Weights of a small transformer language model.
Size: width 384, MLP 1024 ReGLU.
Architecture: rotary positions, untied embeddings, attention and MLP in parallel.
Training: a variant of Adam for these matrices, 903M tokens, 6893 steps.
Each number is 500 + 40 x the weight over its row's rms, rounded and kept within 0 to 999. Layers, rows and columns count from 0. Numbers have three digits each. The size before them is the row's rms in percent of the matrix's.

# up: layer 5 MLP up, 1024x384, rms 0.0379, rows 191-197, columns 128-255
# down: layer 5 MLP down (transposed), 1024x384, rms 0.0368, rows 191-197, columns 128-255
# gate: layer 5 MLP gate, 1024x384, rms 0.0389, rows 192-198, columns 128-255
up191 098:533513513440519510470530486475537497457466534458464440481536462597501514495415542494493470478443511470520452483480420442448484451504517496447460518475470476501509460504479554507534492482522477589532505503505479538509465482517528480579510505457497512521371474549497540499461571486500466499580535537440480480532496501440423549563440495516558431560537497553548472535537468468525486494535
down191 095:532515474508460523500518486554484440519499520559499464528502576444495451451524427538456487560497523605466523505484492567483511492492439462477411427480519515475498517458514515506518537508548490521567496496528534535519477476482486518507519574561531407481485488510572430524406533593422520480556535504509599529581490543528464494489515427586476503542527486506488531508563487497482539494505
gate192 104:418519521532434481471437538466519513451484487518497521531510477472490504519500467443502477523482543525573511552468467524491572432465484480539497445572371499554500494537462528469489538526523454541519511483476512561475471521538559486537506425460534453446528610499490508560540467529529507520483513531488517472535531498593579559461492577551473430561534440519543438529445469475483496509490
up192 109:512460485447515546442447547484505452503480492563509557485580517477442534446475514404476487439483469524566544482480516494468549416466512487562424479543472474597469520525510518529556492537460459527546502545526503586536452465537552499543578539465488505481425583499464461510459485443544510476506433476519496476474507488510471486476476468534541453479490566515477547522431477517479475473459
down192 108:498468443470532535519479513462544494488524549502548508491510540546543582527491474477504441467513509523508547522447518469412475434459455521481543491504502552467519483472521511508486528506457484530492521508426469450530484516481591446572599489483499561510462555477551476541503529525535540427499589500517612539511490527511471451597540534539596519505509418501479480486522484519527431414522
gate193 094:481456476459499435580527455432499483484481445476493554484525447529498503490491511543467517544457483503498498483490485580463511427483546548520524462501422518482488486479530470466502458475524467495519496519553436543443487474484524457454463451563422510492538546536444494574476485514538476534461498592570486502575475601536454559482565536597551557486518469521428461514464488510503511468505
up193 092:477423530503523529487465518479504492510492504487416497518493481551532459465554491473516512526513545444446509473481443510489541471565435489469441570458438502451544533508493493488477422501450446498480528506557544464524526423480500501568488505539555458586465497472470560476530421461478495524479474445578468480466499470487507588493496507546511457507473467479451546464503561479556510506415
down193 093:526522524527433504477514493541528479527576484504459496449485506529457528502460537524510543535520472475472521513514513511587493484478527480467422550565498521456484569557452521449502521462543535528478502475410479524532550489441517592481521560556542540487504475463519520515542586572479459442514525557566426573436587540402496403529408559483452502478507496504533577484473515503518478470549
gate194 096:507424485531543501593421534497414524470477480504495468522511434511517482526477508479499438567459420416504496537473471560465587558516404483445526519473472478529525473549495526470474518530508517481575490526551581482526494595511534506498577528473475546459484437604532538413530508473451432465447432538492517504558508514558494496374489459483527484533531484491489523506524524472559474406466
up194 096:458478516523517449536510548523486526543519492545485544470555503498479492557495542476505514529510502394486526486482497448448544531459527483530512544549514486476472451523475488452490485508432572482508436498506444465516501516537438568527535460519575467602498452479522537510496559433506532489508468496511565545484539532488485543518528394620454491541501534436559437485596505490595542479462
down194 094:471532563475549449486460468583552540492541441540483448500532477542447518514471526511470462571431470463608512493492472492549573473507601499503470536443507498455572516540464503569544613437559559471400489505496509504461525466466476541395488455425535549517442489500504488520453515491496495544536495521575507564473495430574494518412485464558556434576533487497514465420558485497550466528451
gate195 109:458548458550425460525581458481496451519493472487490470521490491516483467539495548528445512463533522524519543538475433482419509610420537633505530479468416534497579503490448536404511542537508459478527504480517427523461465512496559571459477524567478541518564502512477471502523471451564434482419513486554497595476488521494499459517538473493515520505497487497552497484510553522480495499490
up195 114:495572411449510476501527507548516543500458511497510492480438472493514510511468521515484498502459507534459527510507479465523543487451522417499516518477474495496576487504490425501456532465411531482484480428504547498501565461478506476561457518460515528418446513484516460503471509501441516564560532522495441507558591464499537557460448540540506532524478506503513483497515485464583513490450
down195 108:524458492428455536546471469506507421467541516529580428525476512493550556493430507473484535469481491485554470499506513495522495490507465509458558455480515458479505530536539480571524489496443488507398459445537525542429510524497423498541563456498525508515501497505493478487492544453473492481496505518500403474502466435531473472509471537534449518535560462489531552409552404451596518546501
gate196 099:518473491452424509463431581447519454495527518459486427516390464474533473447495583542532459534483430491485527488490481569539491510461466481476502452513492491464464441391555485522485536411557537511554523502494505503412531462424539480499442549556463525520471555491453483524611490510513469502485460565492530514520513537519466472482518560508490537579501412567512572473489519487553477457524
up196 098:535498459484529486458513530554464505539536524434487497491608435384524551426531436491476506506459492499544550498455532465517484489476478508380504511452497498502559468554514484509490517492502550512493474538439553406494488553413492475549557501513530551496475458528471549474471594475533564435494499476564401442476506569481488454437459538570545547463517480544496480507541445547424478533520
down196 097:472460541478485539533455567519466450528435478453492452507509515478496530434480549564551507524589540503491546530462466479488518542456489505519507499479511533467513592478527466500472545497500484476499505447436517533485511495532450579431444502367465485536508524525515472516538487523538527579564503473453539463548520500521556492465478466479506424535530503518515508404480494446497482515530
gate197 103:472579478495484492491502478474527407553514566528497530385491536475518541547472524449560546454499516524471501456546488558483476468477474603510470467533475491522468553475523519475585479468463634510560569470482480525490538535515498450486575477474515526407548502549539495522447509452487519517415520485446508558450494452504545458467585407484470513494453541425510545514544461538542467488471
up197 106:564499475521546529450460445509514512474531449470433475556414466445522525508546545504464478430573487448517550492550479440524468477503529576498510556442501507478442431449529493442548511575511547518539475426519548505539493470464492472519503532547449494483461439497449469563530527537432535468496437568442517479512466561484471508466558521436482505494406473421551527436489491465517466546479
down197 104:573537528539515471544510523469513592514531529470457474513432551477511536497546444557428507511534484516474558465445567494493515395464543418484522524547525539546520533471470522531463560506490520510413535477483441546533478484546490554489489508505483508462443501466536506537458526458460537524475494442642516489504475523434427471506551487510488480459474490463480489541446421510459478547477
gate198 100:547559516518541495486535500506464507445538487552508569494458502472474529554510534466458417528459525495513476504468488500504561527496557490506457489517473519510445476482524463461599535490485588486460561447517511451528501552538571430404440535508379559523481545472502505464576479504517523542522494508446515443573526517495506531518479482501458587541569421482548494466499525425558503454472